Weights of a small GPT-style language model, trained from scratch on English Wikipedia: a variant of Adam for these matrices.
Each number is 128 + 32 x the weight over its row's rms, rounded and kept within 0 to 255. Layers, rows and columns count from 0. Numbers have three digits each. The size before them is the row's rms in percent of the matrix's.

# o: layer 11 attention output (transposed), 384x384, rms 0.033, rows 219-255, columns 0-127
# v: layer 11 attention value, 384x384, rms 0.0317, rows 220-255, columns 0-127
# q: layer 11 attention query, 384x384, rms 0.0372, rows 256-271, columns 0-127
# k: layer 11 attention key, 384x384, rms 0.0358, rows 256-271, columns 0-127
o219 096:118095124131108141117092115136064111191056125121108157108200113181141120085141145179111129108123112149095166155080129093123088097099133073094155126103128231158167145107181129124107136142120142127088163113120133134059110142092157106088181036113178146114156189156156099144136110065163148148114126200126136119093090113179128151116144150157128087065139132151183154124168123153128162136157
v220 090:140108129159106130124103091109158164176087059112127089100068146111159104137156118097147144126169153138096109127096119115160067138096148109116122059137126041112149117084137102168054085155097105123150154133138151139139144151108117106084140124118125088133108177080104151115111061152073122159123083093121171091102117146082066051184156119123091161162153153135102124185146054165114116163119
o220 094:090143172155145151135136156122104173091153166090131118096154104091125176178096081116161113175091112150122085071142124107125172085050092147147146084125138163148084142132123155111134156128150146082126082135130145161106170226121129131172149133140147125193127114124097075100175184059172139129082110199125176140101139128102192140120115099187200081146154115093182107128117153099123134153158
v221 097:092174134144070106138096076133196146140149129080131114179097198140044157140111135159148166148133170137150132127110158164097081156099121131114109130117135111166090129128125126132145128137163097086183089115125109142117084097188126136098151133133166119171134075118134091056166133113162123139082170224083159119147041103166174086190110133152136162167136121161141102061148156135141115085156
o221 098:228098136105141203154088132082087095125145137105153141124097102154170040116100082158114132123133088149107127140103115101134164124155106149093111122156128128086164136061129136095078111133121136160090151065109162066103097132132115100117082092142068101112157177143105169162095116107152117105162105135160124131124115138079070177146123121127108114093198084051163127142104070135111141145094
v222 104:099120137136112150112174090103142103161112150085116106094171136171165076154170108130182086140076118103049135167113090091169078105113130106157089145097083104120105104151133136088148093080118120105116152135152188123159060125121188164108119132108185133166116177145127162134108207126142122127108123170175073119065144172138093113143120076153139154162153153176160134114129081090114189112168
o222 102:127148126170099134134126140150159166091136173142099097144122149104155114112095111197155158208132113122162126114146168116168106144132102073144183167100085191122092088163088063106128121134173145169141125064112139127164143175129094148130170129125076077178141123123088131123136085165163128127100088129113136192177168104141156132129141149136109138103180105107118144151079094145156075157078
v223 105:142176181099117081112156146128163129164168190182168089103139089098196115085151119175172115085102117135070068144178110142109087161106124143127134121146185112088160129093121196175059108054129127095139147138117148152127103092179061197123128107095174073117184140082152108118127149144102152094076167108121068166065122109079198096144095098170075115167159154123112132106164136081133114144127
o223 107:121166051176119177126145132181122131125096056147158165113160137090112113126092087120071103122057109105086176147126114109166085107096088127176095172115138178162144143142120038111127136168142171107154107117124128138142145136097129086120096127075146136087110118148075124118133166151160115103143109113199109146198123149175096145165161131141130120140180165126118139131147107137152157137174
v224 089:109110129159116103152163174154128105156078149092112159162140170153100124129129106100143152138154123135138122110111115101158149141183144122093154203134173154124170168183074137132197137119130108143093156107116161144137202132061176126167182106089138136153166090113113167086125170116138150102081094164150100087092056083168081096108145192112081131098174110156125065120149177139098087103176
o224 092:131116142170097177065135123170100094125154117128121110142092076086162069105110147122102136084120176114180088128137122112098094090071111153129155098174109161116121104137116113162135110089167135171134167096105072097155096121133161084048104168140116096057144181153163108148091097140146048125179171115139101128127159112075153130144149169117165098120115131112120095097084084104160162079080
v225 094:137035062118093074176077145115147157148152133142117092112111150145167101139141106137083110143127049079151144115155161062080043126106152117125110155128125144117113143093158120132116070168087107094101116163174116155141109070064151161169139143094116128158161148132122118159152134151176153189163137137187109089178201129059070116132150165091143091120135096081095112167090125102122185152139
o225 092:127147186172142080108180092076105106123115110154093172151124126113136127118085166102145103183141147127175126095117139109155160131075118121167135058106105122120111134156144120098120171091093039119090156096125159168118158167144099127168096112146089122166126114150154079058058143172111095114155119087092120224103135150119140108101126134148163112126139143127161122088122161160139092165093
v226 098:118072126147140154170175179147078068096128075088124157157126147133178145092093163047141114091094076135106190133069115108197109188111128091151111177077171162131098141132148177131173163152096160109126095154125137054067128114173099092086155109095119097156116186119103176144164099119063137174166149118087088146128130148151117152188120194132142129141143067121162159146090098082129133166198
o226 103:117170097078186083162157121113141107176131193211127102151125096109135151148168119143077153136129173147115120184112119146087081116075114097103156108099081112080150089106062123134098136129115197200116154157149094156117122118088121158167147157124120144115137116142163110109177224121193153121078133115124166117130104169136098113081172112142152132146072194133149091122098134153166139056069
v227 092:124130122143176114060129149140121138197051082134136119141125113119092119109158122189066166083143255138095115113153097167118123143123168146110115097182109073128157117177078184149198122171151080161111175098077143107120158118185092123099145120086123155140144145171166125076167049142103151142130116097095110145097136141136111076063156156125138149124149136159092111095205169114197132144160
o227 091:123106093109072146136126156166153096084150142115167186128147138163125105160096088125153085142156077060113108095133166156161146114164105086137200129086181100167115173087121089110118096132127135117103145087119123094160089070090173095078108080093096128091121215143115160140177112120136124113116139161164107136114155093122118195163114119198040088154107133120135128157109125124144138126190
v228 093:077148089096114141188125172087180142104156135173171109109147141088172083123150121114083111120089132085129090125133161103192072178101133089108096092066109096134126095187167140128131150125123159126139166142140120137135191135089126158117108173166155074140123182131144108136152142146161050086100119113143117133085197132086110120158125088156101120167084136090099146205174108142107104153111
o228 096:198096109123185099115162117127092114202075155119113134055162113128134165083113152151117146114146137155153171087088123090125202074107129121141130129086147167167135174140096113068123108145154144156117143108139119105107109172197069104133140042105145173131184141106119144118148164183120151165120117076175138179107091116137170117087152152150126103133176098114198146147101092097159144157177
v229 092:150133124073156143125085095156134143139150132128110096136078133147148126139125123086134146106165178129086105108177112115148107172150097149082107147044151143101093180121141157100085140100097142134208110127116154150081149119106164168161138131107192110172175081131140103127054143138179138182087102119121069146081059108189209114139112129150120141160149136124138122152117102146135074079067
o229 097:150129110194051178078097140127180124139130130151109151108109141124106115140103144132157114179116113144144105197119157163104118116121147146127128117130145138106166102071087152157161115129084084139082122114137129103146088106138141149099102169155081102127118197135107126129148138171070154077135158070140139059195059132099110149126107175111134105182212161152115159085114109163090174158168
v230 098:160125130141127106141108144109147129150148115122128140087154068081128054078145109095128159133100181171123117161141116094116150173130180209100134093150155133203121150170184142075163170149143131099114137103118097114115160119151095104087135140138225121101122138086110118154144120108137093075141117022064166115136149152114154070099117132157124120109100136182110120123114117071157162151107
o230 103:079125085078125136158185110161051177118127110123090089095101181120115145124157103168062126138166119125127156134051130172153136172084124052157126145083089101083083112102144138152066175166141145138172165150107095098155159078153146169135166137146117118119174147064141132143121121080162201165087187176128133090143146149144146151156177134122175112084116089124139163136147161118156110170141
v231 101:147148131142114127157086076138079169159148130117140079061151105159175146146145115118131122144123147116125183037072108129148116157149093140148119128147168149126052105089147136064216115142179102168168149117105128104167100119134138122127197153130130090166084170126122115114123091102158152086099131140162115135133144140130128138093171064121085162116127060049157097083144175138167134142198
o231 101:128136104107132132117163187144129158126080146105122131179115110130058133113073108143151102179119180163120068193190109117120134048138144055145137125074077110133168117135092114147116148100120193116115124090103111171080131148193134217123080090150088132153100129092132157167130191179124183120160158080123132180112108172166126128175046115147121130142128163142105107158162140119114102105084
v232 098:108072165128158185130118186135143196119085159086113135093138158099174150140144071172139167185224162138107181090139141120160140118115093137085152175165095155212140129144161066072162087092135132126135126109084140142123141102189179121065072122172099148121070197180097082125072133082113086124158119132115171120132025119166170122126122097125169207182115102121116101147189118176123147098133
o232 096:107094116105162129146066096146126087189163130167137088151108133193121090080098116147159069090163064100058061167135123158117148120088184121163143108096184101122083120118087125160146118145173151119073155132074086094163176094113032136144183107127089099159159146148092201168141101178102117153138135139135116126123147163084127116132198177143087057080204149109157071128071116145169097141100
v233 101:124121136112145125144106138111138117158138142148122101141108185146107152143189124140108140149193132121123119116162106139148069128180160116162118150074151116061111073068063135156157068131194094181114113104098133182133118068115146098175187167062145216131179080112127131139137078211081143084128154220134214163148158118102111109144113086120106137094120143113104064190068133151120147175133
o233 097:117171162185077181127101118153091113126080096100138177090168066131123075153079125130165125125123095110133143163071131110159198103100142099053131093203126192181141153166152144151141171123088018142068133135104129119120100116164121139119093095140176092167073204152133064142138151088105091103078108085080088131134096077091135138145100160198147123139130111064137115100116113151136120074102
v234 096:165107091153151104123115103156155115118067165146113099095194151160113106092087142125168161178112098126120142157088106171159155134146109128151113192128191180080146096149180098099136150124193103150153107099144103114118159130079143155142114124142150172156153128135120201135144151144145123104151160149114111173098189137196124079121080167166107076137173128159159158155112135104116146183126
o234 101:099086118093166112153178113095055077084115119108158128120110131155180133154124207162133167179159133155160114113133118179140153131090153104066067152092074138073110080116138112167080100123156106107114194115160172145128157124131148138084095170123161099116163150146197165063104147141112106182068117124104086127125128154119112142114163119140169108152121138056178078138068104146146169085085
v235 101:152147093121140123090101069089082089144182127102108104127176134094115154144110091145154082136112075136090104172130066061111119117148099119158098137168162123167026149133123167184182108154148134161152146110129056121116103124180133176088125147088158122158151132078112153130105111154187160144130065135128109135150166125138154117164141166076160082154144075108152119155130134153138128206112
o235 097:139152111145130086116100077179084139142102111158129154106177156166098107128148140113098139115086178145142158098134158091113132093109120124101125176107113107130100115135168114091185125090156155135110095157117144129085119156108174126173142085124130107118120140151095183140141228104175141169092205089149127148126115084143148113183072126178132189134149086135100107117102137117165102098169
v236 101:193125133156130123143181226117112174108110119177144098165168168170136165151085134131069090112108084126173153157095091080185122135178124137133113144120145147139070106159130098090150157219141101137182110104070134124162144102107151129186128124142079140125118093087148142122152154145153171191122138154110119141139136132132081112096112116122121119090114113109135105156139118135116083139140
o236 102:096106165106147172131127073120148060142106164112131124108113152063175194100166062135114108145128143142113137145141175171122142059189108080098201105120100092139185130135168139119160097116154109151129131087185147121078115065109067127075166144154129096086147186161173168134078142123129117123156115088155130101097154092123172141068194162158106134148155142126126152120159092133144125163122
v237 096:137135121083169142128158058092122145148132129182126108137132108128124133117117078121134086112149154179119154150193089088134109125145101162123159115114117127140108130111074070054126093107089119127114146132119128104150135132095143155108139169143148132154138120129119131129088140108091137109114178095065136099161125130178030106034132174170087115105170185152156154139172122132138141098117
o237 095:091162099135092132181108105143170136061127150138126118178118142167085071141136127114141135170138124070088153098130139166142120133157110107130148106163083129189118127140175174172148170135076148081119048154161139128215127126147169126123131132068080129103117152154106154139150153135168112130148127127159137137210122126132109178153130142079108154179150150144136114162122098190038116141171
v238 100:125077117078093162125098185138117162176122066148144112132120164117114112137175166093051136131129128116103133184125155118146157116105151145064116145094166065115127086146175084102070171116089116154159166119085120170145114144113115160096090145131129068087097186154147136103105157098160156155130082107079143167159087137101197117158133104089167093137122109088075077113188096139118122165136
o238 098:144185129154153099117084107086104059146110140161125122121127097100152120085103072147155113129154128114116155102060153093169112141126140133176201127099086139075190172091134151090241113099153148073168178144133126059132107127146113149173159083093097180109153092153092103166159124145151118144137169111145122123125167097103140147130131129141099139186099146134153138156105145122159153138164
v239 102:112126171129174075096117147146125137125123151088147155158136140111202171116107068172127100155078092133080153123178112113104177132127108140182149174082134151108113130133108156231115157129138186172168204150170124147130085127199108107140145128146105107169114116116110113107125100075199158157104146132107079102128137147154172086077184167146081112132137128115119197117107147110142121125142
o239 096:116121130049168152120166171147145146139163131136102149095096118144137125126172124132114140113074153180126160150181176241106142137115132071135097135142151086180145134142097082056100103178114112052137115176088089137131196087065142154099076162129142138161138119117141144145140139106120160176182144112147129082178143181180093164194133107141199161109140133116109161185170059119147113117124
v240 101:111142115159163170188115095157137092155157101110141110138114127146115109089095148122101115106125154130126161104155138181117117125118136160126095155162056168147180143111199114122123103123155116080138139094153162124192142141125163144114104157165067104152118135105114133138131149162186134161140128153122168106088119171183162129126166128140161146134142111133154196189098155111113112128171
o240 101:088116108102101145146133158039109099157148148121115125151137120138173132153180106103152160150127110124092108105158092116141140134135118154093071142170173128190080075135110187126086156169100142113080104140160064161115166112088133128126143119111137158091166102114094087125092142078138078187089111122118155123167137117121109105116152113117115057122117138173161098101145086099131091091148
v241 096:175064167098175070088075111099088181150102134130183130121157097095108072150112100109130141092101169124118142098175093081145137120160088143110190138101114150123180167178095134179092087172111119133139085183165132102148069126161163065107150086148124072066141110095131151119145084112091120177145092074133112100146132126081165128094147135107124138102134079123092110124157133171116168138203
o241 097:076139168159085104171164080183145128069157107175141137134125164092104166091163135086155114107137075148161121141148162113093088125083124118137189110119154133108115148126124162136203156085163165135142173134110141185114126125106160163101050135096107175147137097158117068133149070118142129087131134139122111108131167122177135114163130117123133149049094147235125149136114150184104142130114
v242 095:186157086142088137158107167138139120075086083064126060187102138160169108133129143180106171140134113095096064131119165118144121116131127103159152118130166148136205118103158107134203184106120119153213198131115128178157091142130053158097167100128109140178186169150169192127148107182162159156080195152190124134055101153216097099101128176120091104111130140174145145090180103050145102162135
o242 089:131061112188156149090122110155160095143125067123133135078113096109150127162121055059118104113120164203143128042157090146109113126142129121106112139136104170076098081123120151106088080184160135100111066076188168111122149158110155122109113176067119110061107148130092155143113138069201074188115097112162092118214108173087138144169115151150118117128153179078141072109132094156125145129100
v243 086:116102157227143080110080067096116162175111082095144149131164090134127127137152147172125089160137125148090085138145144130140160152090129186165149095161146104149176105163100082136118110153175152155154115135185084144099112113175150087081147100195078115164037145096141163120090102100128125125169138111097062141081130151084119131147173162091165111107108072086164170146163082146154124204129
o243 090:124111101070164140183174156125083160109160103107086116135146157111114197104148139129102131123094092155081148083163160115142115120118098145112108156107145124155156155124174225109119131129164197092158103114141169182104185155078154103112164116129177176140213054131144134136202125095186160155109102128123159199103138160157066124130130072103156146131070170179165144105108152111166148151089
v244 101:112152095136180115151158189113097185122099127117120096087137148102096146115163115138141143115124178134110179135093125142148099174129100121063124105122122153124159108060181130077146168148062110108127089108109203124071144150073117132080184113112120156115164160213111074069097150093086087111063128063095098195137073105110163148204142038113111121142149136094139127172109109171098138135136
o244 097:145112102127154173119145086139174173169135179081152139156106109091181168128106079153094102143206087099131105169185125116127068121128166148145144181110123100116127159174114113206121115108145179123134125108137124094123153131138076135118063131173113104125159100147089173137148104151108112063199138110129165108114155152048092098069129164104142145082159217128112123107183138117136132116120
v245 098:101106158118149173107196139108150109115173088125133083128083122147141145117120153133105165093172117123126145195167198097128099152124115127080104130115082107130154140132174108093127097140108152096141089116110168124168123146082095119147085108150092164146132102119152127186116192157108157115109090171160131093175110186144097166147152138098100126135154150129089168144182097092102120116108
o245 102:133116144109106107184170120103135062148106111123134122134168192106178158146113108148117098178144091117139149054093097156109111116178150166131098106108141120201134108109109138125178142156191092109087122099137159130165152126162158105113145136082154153108113160151110171090079139113156084152149104112110144143175141114108168111110149109161142101152134111115217124136146147171084118080125
v246 105:088136120119152131152119179133130162122196107117169080064096116128152144128117118188132171159169124132123120103165115134153090138111106140122157148115109090171148084114155152123142121152127147164161149121138142181150133107169177120148094136131190083099118138150117137149161121132167142135106109206098104089146095113208135136119145179149091115132152109086110098161175114194080170128092
o246 109:123120146161110122112111133155136157104107067151126201085121103136108101086112176058165102183150084144131102082111153081120165069094140052173122076115097138162106130146088119123113096146098127076097114144086154126209131118092142097115071120118105091159108131138106151112167097130164078150119139065158150172134151113116114153169123082123117124158158150126130130196082125135154104094103
v247 093:129088135121124137175205077108122074122138151164141137051144104157140176106102076082164119104139110140098144151140158146155124171141116151160171142125106087094117125178119103078212125089103122104151148133157233167081112131088152142105099183224133096155184178113130159154120084189189073114119138108177126102119177162132064093183116096153070144108145062093192140205187147113157089191106
o247 095:120132139153179151105162128086143213118092132115152147200092128129071132127159105133094098178160143139139140118177120118096115092102164162113125160101147108172127091152123181157100085074180151169111088110172096159164085145164096131161149135099104141089156120085150167118029179136124132188144119107099097132084131056114179121081111176111166133146146128106136097066123104121093117124114
v248 101:108151062168188096117103102098143126095136161102100132118111140142145141109106064153155111122141121059104079068100156129138142122149120127114129153123132173129177123069181113200093177134179115153139116158095076113141117115128071139145159132122115179154065111150137097142127158066083182164067132208098060148116171121147208121104155126112072143083122129106157144079064134096121155100106
o248 104:189117158116090186136136150157149113130170138101139140144114060098133117115150166097128123116085112115103096188134114164117122150254141112168123153112133119098117128184102123143171140120127110082153085128161118176082123152098117138080068127119084077120121112149140178125161131171154092085208150131098106108162084137170046131148088087101150183102118114168095161151141112157118157138091
v249 096:153146132103069117091111178115148075129194138122132161104089156098114120141111111160103158115117124113133089112155137136086141090138188116121156075177126136129152142101121154175161158146180091111073117076164117130096096105206163087191130147173097105073114172154111149086153060143122090076104107144141125124122108092092188160123168110161187179139109149105105113065071119189130129178146
o249 094:122073099164191126133106166131078176191089065103143098128129114114108161089127096102157150086166113147042122139102081115167144148126157139148129158128139123151087145122123135108080115075148133147183128174033127140047119114069120122119125097119160092166106082105114109164106177036149099148130128169113126158117127079120123123138127156133111179083132135105106126162140157060124149172149
v250 098:135170149138111142177146142126109046108184147121111096169145120140124117101127097146156115091102126105107134121104115097176087190120157064083086098132123143135088155103156125056189165081132083134156147123117143098187129169113131137083141175117135154146124124142146167094116103118141098151138118148074118148103082122141143078105158137085155124141128170149128155112090146112152098138103
o250 096:175118114145162118072094078126137156169123146152141162048069140126174095128151135137126106138060145198191083095130078128144106083183112167139149143115105151146126135148139139148089093156088099148104109109145156156130048132177088164153095167178093105108103109118134139128087150113151136101092158091161157057177147149117084120178104187124138139158138100073137108116161082151094080089087
v251 100:130143185110138104113149122151120182121131060103130121121173173193065166084197169088166085127162157176122136109079080093115134137150074062151154157126104144130131129106152175124129156094084137106125091120113124068078143102150142114140105108106115106181081138151096116141117149174130113136132132161093160069140100110091113152145104181105154188140157083176179106113162082094113108080162
o251 101:142173156153150149204118111050128132054153169126175155143133132127125120127121089161150133130107086125146128182159167117115104127185141141064121106160107107105128109112132121148150158141163195137045133121136181125127120102132134175135093136121094202104119120144139097141117119155103150162060074170109190140094143216088140055089132127082101126188069123120174118120058189104089103083159
v252 107:104165060142092122100155153081145049120050126150087148112165073148142098129180161131069123083130140081115060151073169158074141162118132136143124127125144100059202140124099132186105132135137124139112143100078121187108172122073076144167152136100147060159100160128147156116141183117100145132072176132169143145130112084109136161134094131136140106122163202192129098091067150099113105124205
o252 103:154095168168108161155104125166117104124126126136124157115084128126139175147116169107187171130146140097166170115114126097146080178158084132124115197133151107107137136128150103123128109148193128141156113141143142138119047162160111169130087054110107165097123106148135113121157192106157112133124067158132111134112108161090083092161110090120106127134091177156078156082145157135123244131118
v253 101:135179187073123068110208168155132090154163131062172175120092090145080075135097119129071140125158161100101122150101126233117119113158158129111119099088148115106174135161125184162068011158140093143112117094114165102157167135139144127159099076147107095171168176113116057171155084120077185075115140156109165187134135158183129109119085079166107095104179099161091131153155130145105076107170
o253 103:082144138132151223167137071097095165091093100118105146156108156082161133176136090148145121155183107041100148108122103135177121176152139145129148144143187149197128106083107071130125160166162126081133187156150105151113094154065203100116134170046171141108113168149121111118137150127174069161159112161194155128063161126094099122154140143056098119128122113121172085158089149092162074076165
v254 113:104151126162093093146140127183129120145167107111153151121137149149175099155161137125104119140176114168113162095044161119093109127113106165115149115155197172103233155152138140063152139089111108130081166134120176116119099152110080146142113117168113102180080108118133135075129134123116161110154147121155132117080067096186102152096124115110140131083157085137099106115141150087090106123150
o254 110:185145151111175173095156105087155155152145153151132145199048091108117149175042100115114165240104170127101114102147124173150130147192179123122098146133138133128141161122073109106060130136148148127165098104112133098161104124140200160137093181099122147098231127123177103168064142085116137130130123120131131151090197176145124129154121105105129129134102120124134147090143084122158174149140
v255 100:172078135127158156110082255156170160141117071109159108100177105116115183079148136168100179143110136196109141125151171100162106113110166154175090081078133131153093112161177182145130136090169185145144125138128132117141147187157189152123141114076140096095126140153159110129132192113147159118143118148108160187078148116119195090108117141170071137173116135132142177077140155112156105131060
o255 100:105087099145117134121127133170104037147116136151093169057156101128167062162120100153127150155113127122101155093090125120105180132122133126041119112151111109127151089071082182121134094184096157151136151083128121107150157059061090107116114114124098109149146162075137133124146126167091158129106118130145118095188083159153106088142131119107146102127109136125111156127116117163079137138175
q256 079:140103186175084144157135107161139194086156125069141141203169112115155105171158117128148144162110071071141142196104049139102085123070109106144125177146125158134174094094119119140098149086110181153167084169122106105122152107152121085207122187132081163059122129162138149166146145106137108154099197127163123117176142081049174129147138152151139080145093078133140102091146150127102135116124
k256 095:079139123135134120139166095089092123152155147129191154097122060132150129138111197122127125137166094087142104128134101145136150096163191131081192122165119086099092129140148112106157126082099195156135154107141072144157163095137144121088129152116147130162128128116104121104136132118099135115099127143148087089141081133168073118192118064107206192113196147097135172187142143115160111131180
q257 081:099085142135125143115152147158131137075166134164142168182133159122095107166119163131147156147128055094181085210099094117138081094110066127113149098145138119091112138068191099143158139135059183113130110156139108142120155074085124086173175145123130135117088088155129141095148155073091089153097155105129100108159147101122167085139147164160143137085085137131114157138160133096124142139132
k257 083:130119107156092137155123153166126154105183147086189161141158101156147128129107155071127111139104085083160130168168119153122135095148112154053121126136126119121091131112088114152134077058149171115148173111111099112135131094137123111075148133128064153145129118189143178121171075123113128134116128137096096117115077137134130129202141134129129120133175122126104171160106131150175125088116
q258 078:129205151084171105095135108101103123130092141124123136094116109123087175125102140164164107102116137183143108113101171104138193104186160129113143128130183105119135157195087146097081163103116093144087133102108159118129123151111149192092085162126136107145184165149123135111115095100127126154155049163112087077146168176183173125095139050095107129129161165154135159131133141153124101117122
k258 081:183117127165180128098133098149179102173097112129065140130143183147182092141140094169093154144134137138077115055151117080069145085111139149154167123153116132099126123060139121112118127155124087118108061101136105110107081110126150131127131121128118135128098123179078125164101141150130136128137123129082200117106156135098188111051140189143066129134068077110118082049103138084126127035139
q259 089:119042111100098142133129022101141121110124128205123111097129096122143076090150157129088115127058124069154103136117102082163108159088162137148102135119113140146097150100161062141144137175117208123157091163098091123097111130144103144186138140161140129059097113114112123078136137082106131084125155136178057145135124127112116085152082131123161151139081131137143135113210150082127167110125
k259 085:151156090129103116171178172122156169093098124102121066120139159124095182135110120141143121122103100106100105158166119199077153119147152172092132137110178114123180141219073086205067090083149123111114170112111152122119175141106150174097118125094139156135089129125143125116129181127098130095110123095095152123182120193154096126140163110150104141169161157083136167128136104131094134074187
q260 087:109091087114090156095142054130141136105115150144156126176144099104174123142116133113103143165102118067149107149120095133097087189106160148140102144104138085136085085126197048190162164157100168108145145165179063070119112122172089096156161111086140150063148116177119122167131132061153136146151170110135205110108138114106125104173128141149193163178123096113137102139158149090139130103060
k260 084:147158115067096136120141130062119131102129161105152095121145117117079144136101115148123159076077118135132156138170165160186158096190105088145176123121116136146160129154084166176104072113085191160163130135096159140194146128144089185116158144150131153150082109156170151127109119181090183083106134070126089148166148167140145143139167160132107156057110177134141128208086110181104133170164
q261 086:109100188131127140127137155102053130094062093102079163070137065148143182112134114114206115129095122173168097139107134105176187096128053190131204156062191140103071151195116193103148122134121159128152119138161119162121108129141132126087155142145145105166131135157088144113158075154070096130107114103181132167116095161129111115069125132060073127159125076134124149121089161127102162099149
k261 085:145115168120205108101120187130096110100143164058144202106154146172146113152105178131124122128077104138203161115113125084155081120119122154108152101093167095123094163147094120155242156137141119158081143129118093134179165098143126130076113093135143085078152138129169144109120097168109045124107143132146103138025104152100103134122168088138098079178095134113113087141087144129159092078136
q262 081:137116147131079117099182082103187094182124138157087134158118150099118101178113084105135139162170109129120194120136096144151089176132088155159071138174147107127191093059159097158192164161141117111110099129076145124132147148113111143126157152110111124142072164119118104139076110108180167092073148136122079127192156121143138139203078096084141104115149141151099104165168057124084146195052
k262 090:077163099109099150160093170200115151101101184145194108168113120132031098111118109157122135178166143102113172153178120111122076159104148077083154141104114195091123108082132125091113136112128179085158135094121195170100125157071128126193137116153141148077106081087116091117091145097105158117128064197112181102132136130139129087109133122159100174059158123107166160105195090188155121135167
q263 081:124124138103076141080144058124152124191152163154139111174156086090132141111161129071071103173074160094109163124179101122159132176109129127073079143157097112105111102093108105164152135142181125062113079108128152137158107115110139103173094089136152128131075125113138075146086177149169165142081118108070127080136144120107160111213046093109174115135125140105136105152140091114101111114045
k263 091:148101099128135159132102100162134117117109123156123081151124107079070069116151088099066080163116151120061178108161122179114090176099129073175108135130072160167146091051153199118091155130121156125182165121166161106088101158147158162183146160077144145114108121154108149158108152116077187144171154145119152109187154095126139089119143088164096109106191152134111139134151124182118172173169
q264 096:114072128138184129134088136111060109073119115131139174114129098132117089133113126156202145125120072101175120116139148110164164092131091131178123142122121086128145168172154162129129133133061125103142095183168109135116158131109105168129128118121109111141146166120151088148157129058141121102160156161132119122088089121192080131150114117140148145144119141085088142123165170119160165110149
k264 082:149098143083126136145163216136067165088091136061125120121118131082108149136062136167140183116118142104141106103083180121110137088158115137156159127118169074127099109229092192133142140124153129209108161141107128115106088110156102192107086103144096131149181118100140119131158117158119116091115149130152109102090133125104094107123150155103111098171107135123153146135111105100097127155134
q265 093:150108154127153121148114151161071136124085087081139160131122138141084090104100134178170147098174068153140116133124135135101146110178125146173197051144139140154149171179166159122110109086076111141101118147138125106108175122140111114100119182128147152116119149124151111116144046110128165105145125176103081143131096156144048121120139111158133128108107174115110147110121162192160073135139
k265 098:142172165146074109169152141135048119092113130063118185117139139127155145165063189164142170106178116141131104143084126151137136095098133164137175154150100091178093141158093146094106099113103142169087126128119142148133153092193090160100094118094109171181171113117160140115184127162137124075105091157139096115088104128137066126131146102081132069139089132095145094094107164088182105161195
q266 095:129091148182110171104115151144170107169130144156116139126143102117097076089098117111094115148159175101091160091167134155112049180121127073075091136144107156107132088062169076149162153128171146106115155098113130168102072130120134096124179106148109128115109157099113138148111154141126163186142138145121139104139127102140147129157058131154188082099131149169119124133132086156127186163092
k266 091:085073078105133197107068108184162135121130169191134105161114111136099064102126097114110060131108153125127148126156134152104096128127120054129110124165077152106155145104165134127109152145118151098129118069147112105113100162085166095174135182147131145091081156137098132126092165093111159139121137131107141109142134099094167173138131117141113208092135134174092112104145097190137155090063
q267 091:102086133143135133088117090147167139094126147200116118152152094093119091091138109105138125159150203100133182105155121101114094168100090134068096208103117142164089096109152091166105150178112166065134131134112147148101089152105139115146151080152151100109157100186121118140099195116159183191125171100111165080139151064121149135125091075144166113116170121134098119164156102132115176162075
k267 097:148073096084130174133126160159134134139149111146145089140109139103116090097199098087084082159111138130093123145115103122135095159114119064146080137158096155106105086111157104112132124162109124104151130101162094091123136172097167077133153176144175153081101146118084101130076113105115123158111157148128102125188158066091153149148176167131101155093151106178140116135128101156136152143111
q268 086:135128100160113129107127140128129110172104092118076118165128069170120127145160142148141145162113140094054148101141074180140097116118122080089093175150154122058085111147148060100099092183231091115201172050071194099139159148096125144126070093083147091129061092120101122124148138109184084163121102110133137084153177125186123067106131122092096122072147117171113096145172143137134189096118
k268 100:167179118152132144197146072177095077106088119111138118144143177093101127132182117118034106160133163127112158087113102134111115202131176160131118153121143191161136120167117128097139132165186164088200148068106141134118093142152175113149130090161181085122186103116129110130119122120120176113179112106069113093161193124154124094126123123152102174113120097128137129046143106178112162134136
q269 090:120077120136138109140161127124060181115139118050131086185124182196140110217105107169170145088137089125171066206120120098108128094160151086142122144089144107121160137124123109162078114097063083198104153175140093101145156085138127135105137142104046162113121127116116120165140162087166152118087115149156112147111091134151085136129155140110138136119121079123119115168164138122154128152165
k269 097:119187115161115095155151116117133109172138113111183133157186104155104178100123136116125137137088146144164116086123153158100111137102139148151108146139118094144109151121081095083068128096165079168083147199130158130146130071171134139104122104128124150139088106147166105100101186130148111119139123092149154125079083159114153086073144108151094130189134123141126110168136208092151107168121
q270 099:107116137142093164043181142155123121162126087160068130159128113161088112133097137125179137115140092125123106066109093103120099150149106139161146171120178134085100050078115179193123077136108117109143116138125065131146105123106120175143144164151107151153123101170121118134203087118163187166155132124126075127149173085133156165146070106169106178154148113127119106115149170120070153075117
k270 102:152114137154125103096151141121183100176074126126142138179119110173178116083156138113153097170061133143085118126144110164023055162204178139100157180129104137052167132104100089118122097147158095111151176105107121098147094119099113097110137156130116086141074107121108093123087127136113132118164132062122118174139113137082157129117107128138106179128218139134150110113123133162106142097127
q271 096:088094144137100137158070147135136138177169125128148163136182112153111119109124106057125091143113114138073140116190081191122135149111130149115099106103172171047094117103200050107102159133192165142132160074149159149142105120087081098115121180140127072153128137113156120150059146092155146142126125102098109108100098107191150093140107128159182137092169172131207106176176084172126147137112
k271 098:120060188108120110179099135163086184094156148082167117125139128105086092147054121096157130119141099128197119137141134090126120120140122121099077089137070150145127158138076119152130117173097141091144160140149171130156152073095120175076159124142115142117132074113122173097148101112089087074079121129096057085083114087127085135182127136084143190053115164105141134109156129094134142143138